config = dict(
    vocab_size=2048,
    norm='rmsnorm',
    bias='none',
    init_std_up=0.0847,
    decay_fraction=1.0,
)
Each number is 500 + 25 x the weight over its row's rms, rounded and kept within 0 to 999. Layers, rows and columns count from 0. Numbers have three digits each. The size before them is the row's rms in percent of the matrix's.

# k: layer 4 attention key, 64x64, rms 0.0602, rows 21-63, columns 0-63
# q: layer 4 attention query, 64x64, rms 0.0584, rows 22-63, columns 0-63
# v: layer 4 attention value, 64x64, rms 0.059, rows 0-57, columns 0-63
# o: layer 4 attention output (transposed), 64x64, rms 0.0736, rows 0-56, columns 0-63
k21 094:484496449489508457509459505485492475531497454524461488467501487456447492521553506489535500507477489480496514513460507517482522530472489511492493525483502520550483483490501532510521475549518529
q22 124:533567535449481513509494467473531506491460498470518487532499514529509546546514520505504486519491480490511472528535563477513515488510493529491484504540510499480505512530510536517529521514502513
k22 114:518561504467504536521490449487528533521483548458489492529518520544515525506494527522509472493480522534478499476543548505485498508521489530472514480510500496496483495555499542504517513525506511
q23 101:451490538503458471500478461448499561462512519493515508484505514523556506458499502499494527499523520482512520506535507544509496494500495474489510561485494517449503481467525516493487514488501482
k23 090:497496549488486500504483475464499536477504510475486516462515516562526495459474494477491527511541511462506528522560503522472488479525522496485517522511495522478508493496476467475462540463493463
q24 072:436500509457518478472497489499502581462474510535516527485498557520504509472503493515492510473536472493516500527489478537491500497518499465478516491506517493475465475454496455511489483505513496
k24 065:493514536444501490472523528476499562481508486514509500476519530515512517498487468470516541492540505519502541541479501544463481491538509495477531466520499497474482491472466453480469515490516512
q25 101:541487513469456518538448548514521492486496508519516509526528540509453478505519472505487475512471489524515473526558502491500503515520483519534483479518499459508457485500526533497483540503480529
k25 097:508507508490459505514470528535536507505482561491537495488533562472505493507499446500502466500481496497496453520552501519509493545509504513544500492503476469521482520519497534495495524492481547
q26 116:482504506506505514495514487504490512527429494537496532448483491508489479501499528473482536498507482536481463484508496506486459483520476487544556520488521527479464521476506499441508442489503493
k26 106:498516511478500504509528501504469504525452430518500514509513506487499510465513482499472524517515497546449483498501517528474447477514509492539526517496503555499479519488503499464508437452514508
q27 131:515514529542486484539502494467474487526481515462516501464486416489513499496497503462504519522474516515474501459553524494526501502475525510519532528457505516492511475482524491485512487460459511
k27 120:509502529522507493542504452490488471499472469450502478498492457512484487469519513487470506506486525492479476457552511485511515493488534500521528545481482523523497450488521493502514456444464481
q28 117:516518512529480490507491517539481455516480508517436511520474485490504497497543489496504499501500481470505523496517468573463476527520492530494475529513463506472513467500540518489530550461497488
k28 098:509529526558485461512457502525486468500474500549459512486495511507482495485516494477502495507459471464499516503511462552483522509519483507483470538514500527506545480521507533459512520458521526
q29 114:530491485477505453470490458493522456493479526516515497495479454521546532528485494528490503514468476525505454506514484553483486503524467485453470490483462517524518469495493468512456489508479507
k29 103:509508528487519491489502488499551477497502500567529499519511436542551535516484502482486489507473507494483484505492469539482478511511487516453496485507468518545504453511516503499467476509450513
q30 133:495490460459454521493504489472503476508490514499470450501578490491475477456492522462530505479476522494490473519497522446508464535479501464488493515514493489474515485497501498478454495522500531
k30 117:490509465480505537490496496441528456492499506493477506476556501498462496477482513500512510438469504491476494539504525461462465562457501470526481530495502504468495479509500506512478495511479504
q31 113:461490491465515494509515493470489458495487550535453461534479495499495501495504532494539540498506495517479497502484474509495490540485494476485499511551471535513525527498439515461543491508534474
k31 109:474513492491511505512518517471464462489482506555464502526491510544471502497498537508566529497486482541476540497475510515490501520441458507468498528525499526503541509507476508514514477515529473
v0 091:498564450484454514462509516503481467525514516465497500512522517459496506503481493474431495501532501526520507515508490527508514484452483538477506512482539510532510481481471539483511488494462488
o0 090:484546509464482473458500531493495497503494544473491528510502499499479526483478498483469455527530504480479435509513496513535504482435520500462477482490513496521497452465469524481479498486530499
v1 076:483483525510522521517500476459464484501482488533515495427506514462547509511546520508513510493507465503497454518486466489515504498504498524505539495450522487458500512530455525531453512503491506
o1 083:494511524536524513537486485451463465512497500523491458497516493456508533543518508502555518439519483484510506487509451508513497502507490506501516490524479496481530514542486542522499515484557482
v2 109:467501462503438470508504511498527508476450465501497545532480507482525509466494484514444507537473483467462493481485545483515506521490504514474502465524499535495486469480482527491475480530509471
o2 112:528518506536462442496478514501496501439508508482475557515509488502492466437512487536481517502491499518446508477453507476521481518473501500477518477522490486524492475518499536502490502525522465
v3 104:483496477489528507538476552465497480507502495538468515458493506515507496485544519481457507473539534545517546481494486482508487524521509538475486513467451464470479517520480485516484472475498518
o3 107:556490550480475504509494528472486477510521504513522468462483514505506517520518510521484502486543497570524507501500469492472478455523515537509477520453474459491506500522533521525487470485511533
v4 089:518523487495453530510537503506513536470471506512519520467471458509509514489477489516537483470546534508477505467518483482530470510501504493481491517541451505525523490521449490480507500516542555
o4 089:529484473533474493517515469541488500505495449526541547470517484498451456507514507506499497464537535525509507491510518523507475538496518481448477517501522478521467510509510487555498539486504496
v5 108:508495534442526541489457508532524500524496506512484486499503493517533445539527527500529553493470508490541497473491469489502519494490466500513521515472484458457507498491485509478493476474455533
o5 112:499485545489520541467481501475512489505498498494486452521453490490483488536505516515568514467508488500512542482450489498510492462471499466490495548457534495490510518486505499509468446473486502
v6 100:471527476503524495511488487496478488452490479485486528485537491491526550475450456470495490528518463483504496480503504494470467503527467525527490490514472475497466500507502528564525491523506442
o6 102:483499504522520481522504525505508490460502478455488539485518508474486532497444479459490468495529494485471511464492444493525487492504460559522523502536473470494466458517475514488527486522486494
v7 092:488477461480510522528525482495540535468502493446490496526501444501476465468429473492492485509491452489481528493469501512493534503485480537512493534510479486521486494486507486460476506480514535
o7 105:536497505488489488515513433521543506486486500498521524502456491497445490469439497507497489520489505544479520517442487503482511526475491494478495543536525498487472497505495487465523503524526454
v8 087:553488528540521538480516487483517541544460470507453541490524499512507464517520460504481484532483516503467515519497550492493509507492483477530517497481472523505560529483500509510507529518517507
o8 097:555484510501535490467516512475503520542487497483490500504504517508512481495516480506480488478454509550466558479514464541527501541523525446480507502494492521513521506504458499506489559519480525
v9 086:544473556488527551482504520520531473490504453502512489515503482503456515504481483491490524468527485499508514510538515513464532480484465471472512516498528497511485519518503519526518436520555494
o9 093:517514512479483567504454530514507513494518461502538485516515516478499546487479431471476466503459519463517536482556492517510501519489464475480471511482481508503484508486534496493519509485510506
v10 114:547444455496532498513525530488528507503487542469473497471529487507507481492514520498464494452504524532541505481511509544526458464473487527521459499496484482495530479514505486463517500530520497
o10 117:526474518505479484528518473522526517544481559476528511495517507497493454546536496493457491497519491543526511513512474547493467506486504514503445496440507498486498472481464506503510497493523533
v11 102:511496538519478467542499447546517517465462489549531513493532505506460500481500509532537508480469520506505490504470493451504503533488546567486497491487515489494493512491519509513489472504540494
o11 099:481526514523531464492483460548471522450480487509505478500503512514522508482513482493529505466434513499531500516486525488491486522545553534506499525479466488482485518508517500540517490519511442
v12 100:533478502530458456504525510474496505490492499467491503495539518513495534478512506450464513480517504468473482510458469521556511473480516544485459456504478485503510490497477513480545480541501474
o12 115:523511513498454435512509520479477494522464512501518539524539517520524500505528503482460486504509519479536464513506494488520465525484516548516473468473513540483495481469497466490534483550492474
v13 100:469515513485431514515460543496481532509526443504489493494508446504485528499523521474509475471540473500524493447513537494519459498515529486501481505518492500523506506525493516543494469501468509
o13 101:490489491511485510531503559528534485481520481471519517490484506528491542515524520520485511455538451517510504467513527523504460482486502520445459519553461485473486515452516492501506509489490503
v14 083:458514506478514496515519496520536494553490521490533499510493491498519510541518526448493545477518470489526462498477526498503500492464508496514466502513484484459509488523451472459541517529442505
o14 094:502495490536448491480472527512515474513499503466490527561488510468509490505528540506541491497523453504520509530520516495461501476475504475519485558483541503502523479457502477501509507484458461
v15 100:514521530534537513523499462527507505492498481525532483483544518433522469498485482471514489480529496468457487487521505510520499510530478475444531493543478477484543543498509517516508471521496504
o15 107:489501516536491502506493522462444520469502463531529469498531505497489495509498483478487484470486469521491488474555506484493495525525455483465505510483509535522523534484501528509537495542459439
v16 091:464503505487502500474472479517507502521501459466517481512513475535506500483529486491509498501442497525483488570493457501524504490523518446459514491430487493481508541529506516474515521476526493
o16 091:443485503471497511517490496449489494522479507490530494520489479483467489487520483525534490481454528495516501526503476501508552496524538513508540475488504534525532515518539449437492524512484522
v17 106:508532498439502455514507512558484494496492491478512545484486506465480520473450546484504507509487498463505474555503518514543500521477493483540491490474510510488534507506505473490517533533484461
o17 111:500501548488486484492520500561498501492465491455530552528524486482518497534490509555506477504469444448502449509482523507486523500500488481523540496483525500483474480510480500481502537508485486
v18 101:539524506526489464493506551486476535490479490506507493520494485460524480455525495518444538560495527520468499480490535505473500529461507485481467493551483496505503475495494503500514532539477493
o18 107:551524510505489481460534540479473549473517493493471510525529493473507481472504501530457514555506474538511539483497559510469510523479510516508474470516508498500499492506520524529463497496459501
v19 105:517514530481495472491475504465521532499502527524492526473501479449555493523482537521482518441464529482481473462500473489529509514526527540521535501500495472486499536470474524501510519516524531
o19 111:522471532520492485521518525471475516495459504546500493488507483454534496524519518491501530447491518492514473463440499501494458507521528516488476520490511483492489522488476516541450539505523458
v20 109:509490520500497474526525505504520514448508489514469513510544519492514488494493559509505517518518426474499508470473516501485526473490504488551515444499474501485506465481516549469483528509458492
o20 116:538505511529532471514503511507547477449480492481460500525510511516502497509499535512515518475487462509497532431479503464513518507451497494536505446488482510443499485496469494482496518515481466
v21 100:502497527506480530447504502517494512513482506542464495532477462471501486545469507494527510480521533450532466511527525508463466473496508469516487536529562523508499523466480482516491521519508509
o21 108:513513510533501561485478520541524547514511504477500497488498479507509516541490488490497505496460516505496480469529527497510512501529495468492480553556523490555495508456456495541490504454512518
v22 105:532437508500459488499512477447490474518494512493489536497506508492520507515537451482480458463513515529515494514487453508537474520503502518505552470521495527498499472498466515481497499542540527
o22 106:520486486528480486516527501466483483549515516527522493489524496517523479486532494483444547442508548512524495520512478528561494496480506530471532470483517493484498502528478542502502506503544502
v23 100:522508468470481515492483505501443520522511519509570472506473495493512504538491483508480498481496543479481496516506524496424519465501541517489481566508519476516493494482504505490514473479524530
o23 109:504490459475516512469512497494437491518502515525511488554490463509487505522469477479507510542511531467500499487494530506463493499491522505498449573543509468520520501470504480521517486481542493
v24 099:520543493500463473501485500483508522447522497503495482496449488429476527515482493494504543497488496529520493459478524530498513464479478552520511524552515465485509490510515536509466520498511505
o24 106:505520471532504479512527501519513493485490470494523481496522509459476556476452523478517550544484454481521500487473539521506465483472519496493485512507523497511484477458481553527470527520516476
v25 109:491497498550499465481478501506527466522522480494540466510464536462508529476494512497500504469458509515527528506494512459469486466504516497501544507549483479543481542522529498465463531502514489
o25 114:464506449503449462485445460487510532498471505522533495509480511469522522504459489515491530501485511508513526472510511490472513496533519505538501501526447494518477494489491552466445494496500510
v26 097:501466563519489547529483499492496500505513495510485485463493483483525532493538531501462510508476520530509539468450531518505498573525515481490501477535521528482469525512508489518497517499539499
o26 099:491489493545507520562480525481481504483515498504526444479520500482531522497570515503450522532494487529483515526475517528505518513501498500485489477519467481459460551518515518511476485500475510
v27 093:488468505514510459488474472507505488483490521530471504508511541502508482516499470498498473484486493489523540480469501454540451445517515551539513536510486471483506446498474550525480490509502492
o27 102:531498473513510483471481462481539495489451543501507510479514537525481485519510476491531541453478500514494513456492468495528448476542527540518533517481506466477484467504486528515522489510514489
v28 089:541513502470541495563527542528484494505479475532518507491513474522510500531487543510473459498517529504526494551490486502537504489516498499542463513463518519467533534501486493542501506488481472
o28 092:509492552465498532537503523531490513504447506477502486496542517518497480553512521518516451439483493481490505509529529513466500489526517495496516532490487475490508477493517523479508534476529560
v29 095:486509487532486464498537482533569497488507517479480507457471505515489491485492458492543494469500517510553515507493470469545505495504521522532514511472485530467488500479463498495542525522455521
o29 095:508546486498494467515483486523539487512478503511491528515480524524471509499514528469540544474513514511526435561504505512549479493549488498506500515445484490504479481522502500520517542517479489
v30 093:461452492519518500527478488520508498513474502499531482495534503457529539535517482455490528467472472432477483480496484495474499482530513463520500525518488471515521531498443518513513515496526481
o30 087:487483495532484523506486470440494514476475480475522542527501496467547521541522467472531475453494516511486504467522497490482491459527467502512481521550520498484502512502474474500516481545533488
v31 104:511495495463489501500480462508492474484492511520508504505490502532508479515528472534527516520489486434494482502490502462488507492483487460522550479463494494462484472577482476481536482500508560
o31 099:470492487531545540465494518473466471484520455533512485537465503539513476487522501543552561496503523473491523502512478515502489482467493490523534518478537499494467488530525487497513508490504484
q32 024:492482514532503517466512495531506470528483517460492509511502499516534495482536500525471448490442491515472519473503482512453512506489486520540512528551490475496532465500488499449472508529508549
k32 059:472495498483494565504508500501500461533467491519496490490520472494501522499502530533485479480456487513445502511487523483433494544504475527492504530522480539537508495521507517477486491529487561
q33 034:477544498505478506523517513489447516528504499437546473507506526471475502512499494526513492535466506468495524524499515501516529509560532537515543490471485499518504470531540504476538501517517517
k33 069:528491475499491511510528506548496551524522492457522494494480523469475498533517519541481503542495495470541515478522516501549526495529522531520563525479471464506487479509479507512525515491517534
q34 074:492510477490527506546491493492500477522477476514517465510451469493498500467493499461497522513530511475435531509524508482480503511444465480506467502561530507496507483482510483535504484469555507
k34 043:524494512508534504502529510549536461477469470460490539498503504523464532515517521502524530504482493492499522462465501531527497501481535510482545533498464454469477457490492496480517517467499538
q35 123:506489472538524492519491528544486474539492494530457540545498463453460486507512476459503484499525518458506539503516479520505503510482513508510496492476509470488491523499539464495523499433477491
k35 112:515477481529498447529488507524460474496481463514473496481494499444447484519529490492498503518487481460508504492498482515520512496466524483510506545492500492504505520500526483491549468415489519
q36 029:499480516555507520491507516525505511461518519413514496514463497529518496501504515527500494499470493503471557488501484515512515504539521520488510530542470460503537458492526500511464531478510493
k36 059:470481538537489511492534506489471483450515500438481485482471489528475501517473489481481499499468497495451546486483502494504505524536478505465476503511452512541504472477511504479448524465520500
q37 034:486518516469476475515453485485500504524543542554491494487482521506457498488482485473506540510503517485516476473490539510501531550502458511501484484450443515515486479502470531483488490517534526
k37 059:504520524462507481513471515513535494466490504514503541544509509511439511519521505484508507529514489473502480505492544563447517564476493549508506522507496514518492457500468484511487498492509529
q38 051:503509514501514504485475491506515480525532518529465497509525515499495490501483517474554475493514529522516493522506545548490491478530493517507541553499447522514494517494521462446487461504472441
k38 029:496493484470462460503459505505553538506495567520538466510480520490519482476500487500539528508504536547522486521514513486449533501497483509517507484505461506537511494504506495520487476537496457
q39 080:501535533493513467470506467482507487476479501507474528548487554524491515521493491506469490496506500508495469528528523564546484483538469504482490489507466526542470516554473524467520506505510502
k39 072:483508508546481504501520516496488510467498517543489520560469534532511506547469504493511489539505491484503516505512499540529487516505467503462471513521469518476530544558472472452489480504485486
q40 117:480531534519489518535490514476488514494555516492486476529496502521489509501518506508499527500531521491481533491497504450514526508484494514531523515559492503489537537524491552487572524489547474
k40 138:477497495516473519526503495501463518492484547461464501512495547530474495499489533531512520504513486537499546479506511468516525488478462511484510509521510508471536536518483502524552530470566477
q41 104:446449484514533500471509521512472459476535490495498458510512493501495513479468508538550501513508535506483481480434474514476478508470512475498505524504502529513547526481473469477508505523476481
k41 114:479482513486535508478489526487474458473507495512525499511492475549471495503516525484555547506535492506488513487439471509471517507454496491493506524502535525489542508454482466520477521548509492
q42 113:442518512525532484511482514492479574490527487481568514543446496516507481519480495532469522493542489476496518521502501519501542494495488501501459481492485497496487482491497461532477498489530496
k42 114:475501551509492503479513505505480563471529503466540503527461522536520489536472499487493530535554518476519498496517512514516509486544492497475527459487484487506496493499473448482458531513511487
q43 110:445546527521500485510492509494447543516500528477470486494486488487493471479519491469507520471494492472477527509532509530521510528489531511494472519506446494463481425475502486491489512474513531
k43 109:473526536553491479514497494461467493481507500487461476495456523513445473494501519457499524478474497486511541520521508502493529531521474488484490507489485502483513422500500501480477491466549494
q44 090:511444497487495501530470559540505461477514522503475481543503491484453487519476504521485511500503491543472487506491470468492505539483486504550473473525498476541529526509462532505503525491480477
k44 112:503491487520479482504471545526489485491499559548501484537494535464470481531490500513507487526489490524514482471497478494540523519459451510519492499506483490542541557525531538527523500497490504
q45 120:536479535518491489509441494513531475497538492477532498509460515525540514548507484540487464519477515496511477501526512546461519476517484543518463513493464498494516501523517538503499543521481516
k45 116:517479555516495488501469489546518484491503553501540493498476497548547503509509480481497461522501510468521483483526462531516530504539508535485472483505482492531509504514502530487455555525483514
q46 102:548531510548497486487514521541486451514516504486472480529485465537479507489512481510507470478489491519456457491486477464497464508487479497510498504559485492436525480519518494490493536487526478
k46 130:513544512550512519495491481524495438471499537512505508517496479543507514482491514490502472455453500492473465466486470494505500513490496492508448497532517497439547476524507530467494503500497529
q47 087:520477491554472515495522503512489492511527491512470525474494503467559504504548521514493521535489479478543560479476497559503505497507535536486501519472471528512480507496491532516521490491496454
k47 107:522528464542485446496469512526506524521506478531483533486496500454501504497541514510519502553481493453546498489498486548538524459523524514483511534512495493501519505516474509469547519510505497
q48 120:503511463484518522482521520526502453531504500535453472516470506495491448495523517498505502480485468483515494517481475542437496536516473503457444490531442510497492483513495505482500501517531515
k48 114:477519483503495492488504532494500463530491471587462512497488509486500493505508489497539494485456472511486514549463498533470496544503466493483455497500493509525497485508477533474483483548536525
q49 105:506512502559470487466517492540494521497545499483472506436514473519531505463512487525483490478525514492498530470462467494466499491513478478506538525492515503481558469489545497521525499475497479
k49 120:525473512515488474481475490508503531504510493505488507452529454484521491459480479499440508508529500474527520499494441485485518435536515486501498508500512539495526511478525466488513527447478479
q50 119:465434450506498473494474458482498521492491506534486503505542501485507488492474506490480540457522548509490531479476466522520461531502470465517516487481488486507516512487462483499440497498520500
k50 108:463441498506502496462514513465469491451517484539477514488504491500497506534459495468470514485515499470505539524444458478495464536502483493483483486506486516490523523487507468511440527488524507
q51 108:532523471475459485499483418491538475527481514473470477528526465471513508554492519498522502527503522479522539501490518496493529524512473502486482481486497532544547497515482490517531491500486500
k51 132:504499461485514492516469452464515500516501510498438491494533456500473512541495554515494487507457492467510524487489514478489519508465474521442504516481495532543511474531528518536531504509499498
q52 098:490529509475465468530472516478498504496459485493498485500519473488464516461525458502488465509520515464507508470525508515456515540492521500477493502528529492478540459476531497517522576499471517
k52 085:534510512513497488485449506534533479502501515483524480470532458492501520482541478474498509484499512507484473462452472521468547488490514492501470519526553530495514502484519519494508550541479547
q53 099:499507497523494496434494477546525528515535484488461491507528519497500492476462509483470477454514518471509469528459537490483497491479484482500478532497470491436531506532524504480455483518507486
k53 105:510524492527512519467504475506495511472534489453462530501513504508466529508480545489468514461517519486509506490466527480498488480518492477476471481513528495403507507518495482474499541495536524
q54 096:514510528498544506535524515455510487486455473483529516534485509511501491505520532501531538488537490480522525480533495579467477515496499516505493531527533510488489479481512488535532550478495486
k54 075:495506531503489458576488490495446518481472469492448498509475503524496490518529520454526480510508481474481531505547529562485500510507493535466495512523524514518494481498494512521509508482534504
q55 122:488468506506474512528469506474509476487517450469517470502502493482490465489497500476513483508538565465491496485485538481475506504460521532468451519473507499463520512524503528521486529554490539
k55 122:491489470503510510494435468472489469490528486452480507476477507517469472508523506492509471485528537443485474487511530479503499534483527492518466512464518496501477524515506534490465509569476502
q56 106:506505496534479518511461523550503533505490466487495517525535550497428443525502514499491495488497521510490509502487505481510480511518486533573530479505508467481476495521519517479480526500478536
k56 132:487503489512474508502473521522495524504475490435521506493530554434441486516518463491469493511521505486495464508503514490514491544524515506567508500470497518502482529498508506501492538507512543
q57 123:506515471466490513487488518527506519474530491494507489554558536505482527500510485542512476496510474458526517553481491489497507506521500496472460476523510461519513471496520461572479527501510507
k57 140:498499477490479499473472535504555545494528564496522496484544532480498509536481489508504494479497481481540519560490482493481499530528469503481495464510493461491499489514499485533502558522512529
q58 118:468476522472423520515454496505507509507459521522486503478518524510491489471515515508485520519512496509512481503526484515453467511540466487541516546492508524480494480454532543456505514512497488
k58 134:494505519481468503495448523507503513512466520503501525458546562520494486454510469496496533507522470494475497535539491533448464501518486506537512542498498541508509527504487519471497525471515517
q59 107:500519489491460522480507468484492500495486472520485501519537483520537521516508525477480500519498494478522478543526550486521483485472478498512480535539498477432495555523552534503475484460502495
k59 106:521552486487485531508505459471517538516494532520483521533525522503527507496447508518481483513477523492494476512564522497486463502527507470506494499511507492451498541569501509470489498463491485
q60 104:531516492547498488485478485521479467534494494488516500505491426519503513553472501525453539516491497508478474486492504521498467487520452532535486508459468520529534484518509478506454489481498506
k60 132:491499510555507504492478485536508486507484480489521495545489456496492518535497513497412490514496510506474462476481482496490481504532458508504498485472485545544511484509567503516507476478498530
q61 103:500492499494536486476522465522533503495472449518489523508459571483519516513487475488495453515537518474525544500460487521468522462485508520480483488512528515468476547511497528504521504510514475
k61 121:501477474502512476493458481503469524514523488524459503481454505501529499506510477495494467512530491475507528498456483522478511457509495501480452461517560514496496564506529532478490531537531496
q62 108:518453487489492466518507511448516472476526517499497501539524489492530501447469484467509506513449529520515517514559489527551481518464512477479492531477478491497493500492510517480458537472488489
k62 127:501463526501479518529508493478521476461498530505501509488505506531532486488458474498505474507496500447500491517570501510530484525448535494498491524507476477518504507514502488500460522464432455
q63 097:534506503535523553512557516475501499563543476476533481486516518489489475488479487471497472485456502509506517468504519448505514472500492496559506490527504515524453506510492505480489483499535493
k63 112:493476469524492519522534512510500500545522478476492485500477492428522467496510499514484453476466478514514468524516532454508504488513495475558464482489528464501457497475503505501516464517536500
v32 104:542482504496475530506500570466487517519521501505500498492490455496519513495507540480447489467525557526491510472527512525492488527506538510467478505523489490555478544481498482489512472487523521
o32 101:463540488524539503462484480509522480477479491477454498516500532503472497482482500497578531480466460461488502514490476494517501480511474485522559491492528513494522464521496514491534521532488478
v33 110:517533538492542494538477520504504490517498470550535502432504518468536490499532538495476516470479538507496507501502490489536513543528505510489521490471484478452528547515482515529487488497513498
o33 092:496509448502504504479508469548572503513524518478485546510483495552473504479451492484483505542529546520504504501490481490521517515468487509515509480542521520512490482482469450481524485487503504
v34 095:499473461461507495523511492488489462498499556506516498448515510500531525534516513466502516464510457481512474505468464491521523487498485535521489495452496458479501482534441515488546494510478496
o34 093:510516510491517502483496502510513569487539492496485476462491494517471486454473485508459517530450507535475527462501542507492533527530502478481501493541463503505507529493522510482447516482467530
v35 078:493483473475457482522496500477482510521510495517504533500496526501525506472523538544469475455502507524520533475467481483565466528517505518471540460505493515511509478512478486456451504512517537
o35 084:515523504500525518492492539512514504507509475471476485525488503470484532476472472450531463559449499469508498502556520504504511519507482485537474527508525521525510494468518483501534526500435498
v36 104:497498499497528477485470466492522478485512511486522494513519516470530484508500512498510516471460463467482472487489466492497507442494488517506582506486469440497493502487499540440469511478489524
o36 089:508518501478498536521504554559497511518534490464487525487516533532499508498542495505440478534528475511488518563522520521509502526519499505465481498508482481506489512509526488535541526492485541
v37 090:541434543558489479507497452504519471505481492522541495496512537521509501522536459530522497503487533462489526512489523476474505492495506486466532469535491515498506516511491497480510485525547517
o37 089:494489533481489524528534511522533478528487522449490516472483481456447515513467541505504477484532437507487468507451484475479492474476497501504492525522518471474504472481502474473484494466518518
v38 101:473536481475448502500480463480493507479521482471498514516473496545496488474529450501502507562460482539465510518458480494497538537478504531488524465454493499488481486489499489486505476478505526
o38 100:524477513524454533509487501539525527498472531481514517487545513496524486564493482498465458455489469515518504467577506483491487494540476487518475515495493494503505496474487537509500510470490517
v39 102:510522491516458536486527520487579529454504507488492508519464467454502491506464482503513519484506488498505506456499512493479533511475487514476531515564489493511481507503486497472474522513507560
o39 093:459479521463533508504512503478476492530475542469482504480514496522534493551539485496503471497503499479482493483519469507488507465537516547546551475482475508478519489505504492470529458484498550
v40 101:527471524521509512486491494465484511542484532549503499475473512475532482530550478517518491472492548527491495509488478482495467514523518485522543526523492493475497517515475472504518513525537576
o40 100:476505522464484465511488475521549483454487506431485540506496483518473520482451504498499432525502489461471502507482501473526515502465490503481494486486482527495503475481503472457515481524481483
v41 098:486486491524527571482483500508506467526501484523490463514475500518485476548517463505513471501501516536549535518512516463447481459512479499514527542498511496521499509509502495517445473466504510
o41 108:508495538523472460538537521501464503469495496505482536530533484478528483489535527496488503519520480469530448514487533496487509522470485521508482465488541522461494512496506469514522528528473442
v42 108:539478525515512537510535485502525493534503513484485497469501489535468481492530520504527480479518527566519495541515455535549512530475483497450495478465511534493514502497518462464502481489497523
o42 102:505480480507504504471481523476509509435481487477482539527501510488506520512464485511513519503517494485460532424466502475486473461511493529536509533557494449492472475493474518507485500518515491
v43 100:494489539500492508502502487517509492524520525506485488525497520527512449540550549503537538492497492492552504481476502471524501467468514498529526491475493492453502484496496515445501517486435538
o43 103:508498503486478494517531492504470523489515481500525529451556483470511511475470451490449439515488526498494492499508462527482500525532471517471509466542487490542492478532495508501511513525541521
v44 102:476536543521473455483478477509486523474500463532516501501474507452495548484498522505529519506467496521509494510494476443514512503532541504507534472507518493522481550500512534529467536500505464
o44 094:537472514477486533461509491486503472541525529490491495508477491539473443498513488501481475534535501537480509528515466531495490514454463482478457532465524505497507468498489464487535473490499530
v45 102:512539498472526503480501522530512516540485518480516511476459459481508490515468541521514526497482528493513476527501526510498499498466482473527479526448500506499544550480491462460513568503491507
o45 101:508514470513506482513493517463492473457537498538492479474508531534500514455515474470479517472506507494508504476529480463543480498484493556495501453512476490462472492511526506504546441511511474
v46 097:484510502512529538479514482486491478529516519504481511499527521514514469536467484491520454492501476498476514541527449514510533496551478491492543514446521526496499552454489538531482506481477506
o46 096:502512477550486471483506504542484518477512473480545508528517490485494487490522513530497541545506467507531525503488563524457465493464525510516471518487523490482465484482537498532486463493470481
v47 092:525477483455485515485464516516486497510487503484529473511493487545465504522508494519512482433482543490491481521516465500515515449499524507485483536453540508516504503507481517485504461490565532
o47 088:517511496534517472487512525479527510462525473511459505482517509489532515486477536513493501519517431547488536492499479482520521493510457473523542483489472504504488487519476534499481483500432460
v48 095:514480469481453475462501528468497489530481510501511512534469514479502489499500501525443528523435530524506499548508515516503510496453502560475514529528535506499506474484500511468481526513513480
o48 093:490512501521542524527491513522507484486521435494516487482473518527482518535514520474523477450551507510492499482531492485493506489516455493488493494498490509448493529510523440492558492521455504
v49 117:501472508495515516504511530476501490491480482461458514504525508478529505487539510485439504563486457502479510479482523542506503513491471456512510431508475522500500475515499528463492537532513477
o49 108:478508480475506507469500475532483502498491494532516492501485495529489527511458493482554501485493519470530456530515518487490469484560524500492486589489500478537505496474527481541514502478507469
v50 094:517551486499469507511513524466455527527462472508529498526529493521523480487518476499481480548537503483436476533505523493509514487486490445482479490501476507509544477500475519512506500511445495
o50 083:472493493524496510527460458539545518522505514530515467469453502460521527528502485459495533510473525491522476516459475511505503477541493520524490507469471475489453505516470523500480469494535505
v51 112:503520512444508507556492519511494510442496496558470535491487466517491472492488559554527493534504493503519509477480524493503512527495488519545491487484527512467493481493519506529460505481476508
o51 109:465507455493452476479481484443474531560490514506527545524504495470511507496491472458458483511504543490517478527543490498508516507521499504494477498504508539538526492474483467472512493530502504
v52 082:527537491460509507459492495484471501504557501467528463505458504479478483496465485538568486520483502503485510493515511533511499491510463439488535516524491498541485505508548489484503521499505527
o52 079:557532555542469468484462504507505494490489532464470523505506513520521512494549495485502479437496515546500498481509468490498481474509518522502479540485472478473534475485502496498516493506546482
v53 095:508529531507450487451508496502521514504485508515455531501521497454513489510476523501490499478497545468494470485488508505546489508491509530527495475529513515501514478424468508511534510565472496
o53 094:482466484469500530524502464480494484507516504510510490503450510494481498476455472521510484529533497521514572517532470512457531475491498511520509512509464491498512507527551508439523498475527530
v54 111:490513424540468432511540505478504513471480522490498542495478514500504502481500484527476464513497517513478507489488506473525494495489521558515464507523456529519493454469496512472487517517496502
o54 102:448477530492503579516469529480500511493516479484538446515517507489516558533504487510524493482480479479508506500528491514498521484491462459488515531518517523487507555470509469486500478487481502
v55 113:436479527484475522482473485501529504536474488519497508498484463542524503522534470510542490503463503449504489479522483457497486528530520436482531507482492518502479499521458483495507502475509533
o55 102:531541517467503446483526509537494528506469520485511490520553547490485517511448488479449463542493465488517480496506514499483499520477513516526483472467497510479509473466476536480514502525511489
v56 114:477494459461531464530516531516541490510504498457479523494514490549493492488516505465518491480515513506546505546508469499554476463493487514542479504470464492481519495512468471495538502527464503
o56 106:480510463545543521496504497475434492480520485526475450492512471497520528463485478476474521542494524487456516468491515483504505535486502487483491477555469518507525544509503523524488502496510473
v57 101:536471508475536528493523463513475482482467516501498533513523502531517450517512462534493498525498532470489463560515454478506518538504477466492526486449508503464499511501490479504521478497522524